Weights of a small GPT-style language model, trained from scratch on English Wikipedia: 11 layers, rotary positions.
Each number is 128 + 24 x the weight over the matrix's rms, rounded and kept within 0 to 255. Layers, rows and columns count from 0.

# layer 8 attention output (transposed), 576x576, rms 0.131, rows 100-116, columns 0-95
[[ 91 141 132 138 148 103 104 101 137  64 116 126 106 123 125 137 111 151  81 180 129  89 138 123 134 119 120 181 153  79  91 141 147  90 143 178 156 154 127 129  99 124 114 146 150 103 152  86  87 136 125 133 172 127  96 148 145 175 127  63 117 114 100 137 115 123 105 118  82 127 154 146  86 103 114 117 127 116 120 172 142  87 104 140 173 107 169  82 123 100 133 166 131 152 101 154]
 [101  92 122 163 166 162 104 113 125 139  86 121  67 142 132 136 158 107  69 147 111 152 151  94 154 133 163 150 141 133  68 128 170 149 108 131 174 136 112 133 162 111 103 140 151 131 136 122 170 118 138 162 139 128  87 194 134 132 126 132 137 121 152 148 113 185 160  98  86  68 122 147 109 119 147 125 136 114  86 128  85 124 192 134 123 122 111 119 151 152 112 121 125  97 114  90]
 [ 93 127 141 127 173 117 142  87 125 134  85 130 118 121 182  98 160 143 103 159 122  83 122 154 102  89 116 168 102 139 152 125 156 161 153 106  86 127 132 136 138 146 142 119 132 127 133 120 128  93 160 175  98 135 110  94 145 136 126 135 132 100 205 173 106 112  77  67 152 154 128 173 129 171 122 116 112 164  83 150 132 124  90 123 194 152 119 121  86 183 162 148  96 118  70 161]
 [117 148  99 141 119 148 118 149 109 122 113 119 106 143 164 116 107 159 163  76 106 122 120 131 157  99 109 114 125 152 114 159 100  89 116 122 182 140 158 130 150 154 162  81 157 128 124 150 133  89 140 153 148 130 141 146 115 154 134  68  78 127 127 131 127 137 123 107 132 133 144 151 148 132 127  96  97 130 107 165  95 101 155 128 145 160 118 119 121 115 131 174 146 102 124 160]
 [175 145 165  89 155  90 117  80 137 137 108 137 116 122 112 105 101 111 128 101 139 106 116 138  84 144 145 160 140  46 125 131 137 114 107 158 117 119 123  98 110 152 111 118 131  84 155 128 129 108 161 174 125  88 155 157 109 121 142 123  74 153 153  84 119 125 130 149 152 102  90  76 108  94 145 135 123 128 136 102 160 129  69 138 147 130 128 150  73 145  99  97 115 164 158 131]
 [121 139 123 120  85 155 107 120 162 109  83 135 153 112 128 156 108 116  90 163 132 153 130  89 101 156 144 145 103  97 122 136 119 146 204 129 116 163 104 125 130 144 126  87 152  93 107 141  62  76 131 123 140 101  98 157 142 105 194 171 116 106 134 145 108 153 108 103 144 109 160  79 131 156 117 105 142 148  83 128 118 145 109 119 135  91 143 159 125 157 100  91 105 105 129 150]
 [166 131 135 121 128  87 108 102 105 129  97 109 130 170 152  89 118 145 126 144 107 113 147 106 134 155 112 106 151 133  93 168 121  86 159 156  88  75 128  95 138  51 131 128 135 119  96  93 109 151 150 104  95 130 114 148 148 111 121 144 170 153  76 107 106 148 166  82 173 186 151 162 155 121 133 157 136 117 128 121 136 133 142 105 147  97  99 134 135 175 167 105 114  82 147 105]
 [126 130 114 194 113 109 153  99 119 123 143  92 131 128  61 160 146 170 119 106 133 114 135  78 154 113 117 103 163 166 147 102 113 113 164  99 134 146 123 128 106 157 158  66 142 121 139  83 148  93 122 119 122 144 121  86 103 161 122 134 149 139 136 143 131  77 116 111 118 127 139 152 104  74 110 144 126 143 116  95 149 114 159 127 147 135 111 119 132 146  96 104  94  81 130 127]
 [131 139 135 123 102 127  98 128 122 165 153 125 190 134 107 108 196 182 131 127 140 170 119 147  98  92 116 119  79 118  84 147 143 126 151 103  99  89 103 128 146  91 152 108  69 127 136 142 142 152 132 175 160 141  28 132 167 108 109 156 143 143 140 151 154 160 156 112  84 153 100 126 159 107 139 106 144 117 121 113 117 152 140 117 122 107 117 109 168 167 114 111 130 120 146 107]
 [114 171 101 157 104 145 123 126 130 145 143 173  97 141 130 103 183  86 122  77  82 120 130 145 188 126 123 172 183 137 116 126 150 154 129 129 154 104 133 100  93 189 136 122 141 135 180 106 142 111  78  97 131  81  62  89  83 134 128  97 106  98 102 125 164 100 139 109 121 102 152 161 142 186 117 162  95 122 151 142 109 146  87 100  77 115 142 134 113 135  51 105 141 126 124 150]
 [164 125 156 111 127 115 136 108 156  96 131 136 125 120 104 146  94 105 138 153 113  81 120 117 123 179  83 155 153 163 137 147 115 139 102 144 139 165 111 157 126 157 160 145 131 162 165 135 167 108  74 141  94  98 148  78 153 170 134 142  85 114 169 164  79 130 119 115 121  93 153 124 107 119 127 139 108 135 126 121 122 162 109 149 130 138 108 150 160 152 138 114 136  97 136 125]
 [148 102 128 123 161 149 111 140 122 134 188 128  99 110 154 119 123 139 108 122 121 124 120 128 128 135 144 171 142  98 127 123  82 178 122 129  94 124 132  81 142 188 122  91 168 109 123 112  80 148 124 146 148 126 100 168 125 123 135 123 172 108  96  97 156 158 157 159  93  84 114 114 140 114 126 128 136 108 144 129 154 182 153 180 133  96 130 132 144  84 109 118 155 126 132 127]
 [165 135 151 128 129 158  94 174 144 152 151 110 101 137 146  94  75 160 123 128 165 132 135 166 168 163 121  96 143 106  89 130 139 106 184 130 167 190 104 111 113 127  97 110 133 118 158 152  94 132 115 153 147 130  84 124 165 147 132 130  94 103 143 120 135 154 152 131 108 146 122 122  88 154 143 105 110 151 125 128  79 126 115 124  74 150 143 125 108  89 106 140 143 206 111  66]
 [122 140 116 105 128 134  95 169  78 141  77 125 116 129 176 120 114 129 136 135 160 159 110 107 119 158 125 188 147 132 148 150 120 159 117 174 150 101 102 129 120 146  87 111 132 120 158 154  92 122 165 170 166 131 107 135 166  96 120 158 142 136 133 119 141 103 103 117 142 108 130  96 114 119 118 103 141 193 110 134 103 137 151 158 176 156 191  92 200 152 147 169 126  93 132 149]
 [148 103 151 124 132 120 141 133 107 114 152 118  82 155 132 144 108 139 141 159 105 124 132 131 140 139 138 142 112 119 114 114 120 171 127 150  92 107 145 182 147 101 128 117 139 130 192 143 124 132 149 135 172  86  92 163 149 126 153 147  99 136 115 142 119 145 147 109 151  95 161 132 115 177 128 153 142  92 135 144 144 112 152 161 160 153 124  85 135 108 136 112 110  91  65 113]
 [132 113 130 118 135  88 136  93  75 139 150 148 124 189 130 174 153 134 115 145 132 161 148 107 128 130 161 144 132 118 131  72 116 157 138 127 149 164 156 132 160 123 114  90 149  70 135 120 144 133  96 125 135 126 129 146 124 160 140 130 143  95 161 108 134  72 159 113 163 148 179 135  92 107 126 129 126  78 161 121  81 174 134 109 142 152 119  98 120 128  77 114  97 128 134 160]
 [131 151 118 169 108 131 125 115 143 109 118 162 137 156 150 141 121 139 116 150 113  90 129 127 142 123 146 126 116 133 147 107 102 138 130 146 115  97  93 136  99 125  81 139 115 128 168 117 123 131 117  93 168 156 127 124 130  78 115 155 120 157 109 105 105 146  98  84 102 163 168 110 144  83 109 121 163 140  86 142 148 113 126  90  78 107 116 154 170 110 144 130 133 172 139 169]]
# layer 8 attention value, 576x576, rms 0.147, rows 101-116, columns 0-95
[[117 130 124 129 119 101 172  48  93  80 141 136 153 114 148 145 124 152  88 116 142 124 131 110 144 119  91 135  85 154 173 140 136 119 159 120 168  95 130 155 150 181 134 143 105 180 141 180 182 135 111 132 142 130  95 154 137 119 171 134 119 142 142 107 157 152 117 126 142 145 157 101 152 189 123 118 113 141  80  71 201 157 121 118 157 121 145 103  99 145 128  90 135 187  89 102]
 [ 97  92  98 118 165 155 102  97 104 146 146 118 186 121  64 128 125  92 133 112 140  92 127 129 130 140 131 146 168 162 150 153 103 110 118 156 133 169  66 170  31  91 117 129 109 122 109 121 133  98 114 100 162 112 144 111 109 123 119 131 150 181 154 156 159 133 142 132 170 143 119 102 126 100 139 192 108 129 127 150 143 143 108 202 117 102 119 114 113 110 154 152 114 154  87  90]
 [ 62 111 151 139 174 115 173 137 164 119 129 155 111 154 151 101 169 143  83 160 108 145 101 171 102 123  93 116 114 166 128 146 119  92 115 127 116 148 118 160 114  97  93 130 113 127 109 116 127 154  90 141 144 139 130  88 134 121 181 140  83 144 124 103 131 117 120 177  91 136 106 163 129 128 110 117 189 191 147 163 123 126 125 153 197 135 126 156 122 126 133  90 112 138 127 129]
 [116 160 103 152 129 137 148  64 152 132 132 117 153 126 132 120 122 154 138 104 127 160 125 126  94 124 100 130 164 112 103 156 101 169 156 104  91 121 117 138 169  92 165 109 106 153 133 105 107 132  99 115 128 147 142  94  81 104 144 134 115 146 165 148 159  98 153 137 102 142 110 131 146 109 107  96  97 138 133 132 116 155 124  85 108  98 134 139  75 108 213 144 153 145 133 141]
 [159 170 113 127 132  80 188 180 116 109 139 106 155 107 112 121 108 115 113 162 135  95 160 119 124 112 140 139 166 140 143 150  96 135 111 127 142 153 104 161  94 149 161 109  96 119 106 128 138 133 134 116 107 128 123 110 148 159 131 196 130 171 141 118 152 128 115 126 146  91 106 157 168 103 155 149 129 123 121 124  81 129 131  87 124 146 131 120 117 127 129 120 134 102 138 125]
 [114 131 105 111 143 135 149 120 106 112 141 148 148 169 170 104 169  93 128  63 145 167  85 109  84 145  89 149  86 124 121 138 141 111 150 123 155 122 128  73 192 165  75 143 113 111 124 115 134 147 137 143  77 178 150 123 128 123 113 164 137 153 159 128 135  94 152 155 108  94 112  68 134 128  84 161 109 173 105  89  97 143 153 117 153 114 135 123 115  89 153 148  97 114 123 146]
 [138 118 139 138 162 115 127 156 182 109 203 150 131 118  74 114 103 108  93 146 123 141 122 127 128 116 107 122 156 127 140 131 141 167 111 154 105 137 185  95 127 105  97 103 113 147 135 177 110 128  67 154 138  89 186  96 137 149 149 122 132 144 154 131 125 119 115 154  49 145 199 142  79 120 182 129 102 122 127 118 150  96 100  94 144 145 149 101 170  27 135 134 156 114 106 118]
 [144 134 132 185 120 114 114 102 121 129 135 104 126 152  93  94 104 105 127 139 170 140 125 171 107 104 120  80 139 113 145 148 104 174 149 107 129 151 170 106 104 112  72 131 113 165 130 102 100 138 132 139  80 152 133 104 136 130 113 154 127 135 136 107 106 156  99 106 163 121 111 176 114 120 142 103 122 143 170  64  99 116 105 114  97 158 163 117  82 162 139 148 151 137  68 145]
 [137 161 190  93 111 122 152 145 185 160  89  78 144 104 151 197 113 179 148  90 139 120  93 136 103  97 166 162 121 146 133 139 107 108 131 118 149 139  96 129 166  90 137  86  96 122 121 127 141 118 170  91 129 122 143 171 152 169 127 139 125  74 163 117  90 158 138 113 142 133  82 128  90 138 122 147 174 108 128 107 128 131 187 142  54 140 145 132 116 160 119 140 143 127 171 126]
 [131  97 141 152 206 123 151 136 106 142 166 154 148 159 130 116  90 122 156 114 100 142 162 107 116 124 130 114 121 143 123 149 161  74 104  99 114 119 152  89 156  88 149 109 132  31 137 101 118 143 152 163 151 125 127 166 107  57 117 134 145 121  82 123 118 123 167 135 151 197 106 156 173  94 129 131 138 169 101 131 161 102 175 122 108 116 105 161 127 153  88 136 143 168 124 137]
 [131 149 121 150 119 109  98 109 145  61 148  87  78 143 111 123 117 118 120 130 144 104 152 139 139 101 107 113 170  79 143 134 145 157 110 110 149 122  56 175  81 137 130 120  84  73 120  36 156 112 114  67 141 119 105  56 116 144 144 127 130 117 157 120 123 137 149 121 138 153  79 129 139 134 134 123 167 152 115 156 141  51 151 138 144 143 121 166 140 133 147 151 169 105 119 112]
 [123 134 136 139  90 107 113  72  79 107  84 158 121 154 155 121 141 171 126 136 114 152 108 110 130  95 130 104 140  97 122 130 180 124  94  90 152 116 128 147 123  82 118 113 120 139 123 120  97 113 138 124  88 137  81 124  95  91  98 134 158 149 148 130 124  78 130 140 135 132 104 138 153 104 117  90  95 146  78  76 125 106 149 184 158 145 112 136 132  81 136 120 122 122  86 148]
 [101 167 146 154 136 108 146 102 140 144 118 157 144 157 137 123 108 162 169 130 136 121 119 126 116  93 153 155 105 175  94 132 114  80 149 112 140 100 203 112 128 139 130  80 147 124 131 115 152 134  98 130 157 165 144  43 118 111 135 138 148 117 152 104 141 131 131 134 108 124 141 115 129 118  86 167 122  91 126 136 149 140 140 175 121 118 128 117 130 172  92 104 109 140 100 118]
 [133  96 135 135 100 154 158 163 134  94 116 136  78 126 105 130 122 129 147 184  95 158 165 153 161  96  58 130 126 142 132 139 129 103 168 122 140 133  69 106 114 133 132 148 103 138 101 100  86 131 162 120 138 148 133 105 126  89 107 131 129 189 121 110 164 135 108 173  93 120 111 125 124 149 145 129 139  94 123  54  39 144  99  83 160 134 145 106 126 167 103 157  99 130 109 107]
 [ 90 104 133 157 124 122  87 161 162  84 128 158  93 112 136  96 113 118 117  79  96 127 185  92 125  79  82 117 148 123 144  86 100 122 123  98 133 112 152 152 114 146  98 178 106 154 153 126  96 143 159 145 136 121 122 143  63  82 100 160 107 106 103 111 141 121 138 151 100 157 110 138 192 135 134  89  91 182 114 133 158 118 125  87 192 118 124 145 123 176 108 148 146 139 133 112]
 [176 131 183 109 121 174  91 124 145 139  82 139 152 167 111 124 145 108 144  81 162 122 114  75  87 124  69 111  94  73  95 111 126 138 127  98 182 160 164 157 130 115 113 132 138 182 120 124 180 100 153 126  79 134 115 120 166 122 148 137 164 155 131 115  92 102 126 103  82 171 175 100  90  73 135 126  81 144 123  95 151 155 123 141 161 176 128 111  88 133 137 107 117 103 142 112]]